Weights of a small transformer language model.
Size: 10 layers, width 768, 18 heads of 64 (3 for keys and values), MLP 2688 GELU.
Architecture: RMSNorm before each block, rotary positions, no biases in attention or MLP, untied embeddings, normalized queries and keys.
Each number is 128 + 24 x the weight over the matrix's rms, rounded and kept within 0 to 255. Layers, rows and columns count from 0.

# layer 5 attention query, 1152x768, rms 0.0418, rows 0-3,64-67,128-131,192-195,256-259,320-323, columns 528-575
[[129 140 159 168 144 150 138 123  92 118 128 110 131  66  87 134 122 128 130 123 146 125 106 121 137 133 122 121 140 157  99 149 116 151  95 119 135 130 136 144 123 118 136 112 144 134 118 139]
 [ 99  97  96 117 166 165 133 141 146 191 132 145  90 100 117  92 150 152 130 121 137 119 126 142 148 140 141 137 145 122 144 104 139 112 191 111  96  87 159 132  94 130 115 142 131 135 168 120]
 [117 134 135 116 132 181 140 143 170 122 134 122  83 110 114 120 149 133 141 127 128 156  84 125 137 168 135 117 137 138 141 112 148 152 110 130 150 110 128 124 105 139  79 127 118 120 136 105]
 [105 156 135 134 138 124  89 124 128 143 122 137 120 135 106 118  92 128 156 149 117 136 143 125 153 147 126 136 120 133 104 141 108 136 118 124 152 113 162 110 143 140 154 133 145 159  95 127]
 [137 125 122 176 143 182 152 144 126 105 132 143 163  95 139 135 124 141 150 128 132 143  95 144 105 141  95 128 141 149 150 139 102 129 139 113 127  78 113 129 111 157 144 149 120 189 145 114]
 [144 134 162 156 151 144 172 149  76 148 158 129 123  72  69 123 148 165 112 146 134 111  76 128 171 131  98 116 143 133 148 138 153 105 145 116  94  97 123 114  89 144 111 115 156 153 113 115]
 [180 175 140 114 162 130  85 162  81 150 130  92 130  83  90 155 129 126 119 154 113  76 144 124 134 170 131 133 126 119 117 158 135 127 154 119 127 135 127 110 173 119  93 145 121  80 100 100]
 [141 149 138 167 155 153 124 152 113  98  97 129 136 107 101 136 158 123 135 133 151 114 188  82  97  98 129 156  96 125 143 152 108 127 173 159 134 131 162 115 142 125 128 113 132 124 110 114]
 [105  85 151 138 132 129 110 123 132 115 121 124 136 110 127 149 157 123 115 107 138 113 128 111  92 119 117 110  68 135 111 189 123 119  97 133 160 124 115 131 122 159 139 180 138 127 139 123]
 [112 111  98 131 161 125 173 111 131 149 132 134 151 129 110 144 131 109 138 117 145 112  93 122 147 128 117 128 144 124 123 101 151 119 139 158 132 143 100 131 144 143 131 145 104 131 115 136]
 [125 136 140 147 133 115 126 111 112 125 120 120 116 137 137 164 104  71 144 115 159 130 146 104 140 147 100 120 135 124 135 133 117 149 134 110 133 135 131 129 113 116 104 141 120 121 150 118]
 [100 106 134 100 149 146 137 114  99 112 104 128 162 131 146 134 119 111 147  91  78 119 138  90  98 140 116 122 132 143 146 143  82 123  83  85 149 158 132 176 128 128 126 139 131 145 133 126]
 [132  86 138 148 142 112 136 114 162 141 146 126 119 139 119 121 127 135 122 136 134 122 118 114 152 140 103 152  88 155 114  88  84 135 125 120 172 160 142 106 119 143 128 198 143 126 116 110]
 [127 120 179 156 140 104 123 128 135 123 126 172 168 128 134 149 135 121 106 101 107  62 128 158  67 129 143  91 160 101 140 115 121 166 124 164 128 107 127 110 150  97 139 104  99 117 133 119]
 [108  86  87 126 192  93 179 155 120 133 126 114 141 130 107 124 148 107 108 182 103 153  87 140 123 147 111 127  85 118 124 126 154 124 120 117 124 155 126 141 145 135 134 123 117 126 116 128]
 [106 120 144 161 127 149 104 114 126 111 115 119 124 117  91  79 121 129 128 139 160 105  97 177 123  92 108 186 117 159 122 110 106 134 119 128  77 139 135  61 140 127 111 102  98 133 130  70]
 [127 145 104 111 160  69 137 138 122 128 104 117 165 128 126 130 141 121  87 138  87 129 112 130  97 165 139 143 128 126 123 127 139 142 151 135 116 135 127  97 133 111 119 156 145 116 142 146]
 [160 110 129 102 129 132 134 144 128  93 131 118 116 144 118 110 114 116 112 120 123 112 121 141 141 142 112 112 133 133 135  65  97 134 136 105 129 155 119 162 125 130 138 138 121 153 171  99]
 [124 118 123 140 145 116 120 138 108 138 116 154 143 108 108 110 102 111 122 170 153 130 102 141 126 133 123 176 119 118 129 130 118 139 116 127 154 143 103 105  78 115 151 165 107  98 167 129]
 [149 115 135 127 139  54 104 101 108 146 159 158 119 123 105 154 101 141 130 128 110 178  90  92 108 117 152 123 159 106 118 135 143 130 115 120 152 142 110 144 135 148 138 125 118 134 110 106]
 [166 109 119 105 137 120 140 151 137 132 135 148  87 118 140 116 129 133 159 146 100 137 135 111 137 154 149 123 147 109 105  79 118 132 110 118 102 105 152 166 134 113 111 131  78 172 116 119]
 [124 118  92 153 116 139 105 122 112 169 136 128 117 123 113 137 127 113 153 142 149 143 138 103 134 131 118 138 120 109 137 122 111 138 130 104 123 128 115  90 155 124 124 138 145 140 132 110]
 [135 118 145 132 129 149 147 114 145 154 144 101 126 120 108 119  94 139 166 138 138 140 132 136 120 125 126 150 136 162 118 135 143 106 104  88 137 166 109 144 133 149 120 155 149 112 123 135]
 [123 122 150 135 137 129 145 123 138 132 131 123 141 107 108 120 125 105 139 157 127 120 137 126  96 138 140 126 116 151 117 135 122 146 114 140 124 146 149 138 151 132 145 119 146 124 119 118]]
# layer 5 attention key, 192x768, rms 0.04, rows 0-3, columns 528-575
[[142 103 117 113 153 124  76 178  98 150 142 123 146 125 105 157  87 112 105 143 125 139 137 112 133 153 116 101 121 139 122  92 152 123 139 117 122 180 128 111  98 143 173 115 127 128 113 112]
 [157 168  71 102 128 169 142 123  87 149 108 161 118 112 120 139 122 100 100 112 132 120 128  89 103 135 117 124 132 121 128 103 145 144 131 127 132 128 119  69 135 149 131 113 157 106 109 156]
 [160 108 120 151 151 154 118 151 119 131 160 122  89 149 107 150 132 119 131 116 140 140 139 176 124 138 153 119 130 117  97 135 132 118 150 130 111 121 155 109  81 167 155 107 104 100 137 117]
 [126 105  92 113 151 138 152 117 133 119 143 112 155 156 104 137 129 160 108 150 117 162 158 135 127 126 123 151 114 130 114 147 143 105 107 142 127 125 142 116  74 123  77 120 133 124 127 114]]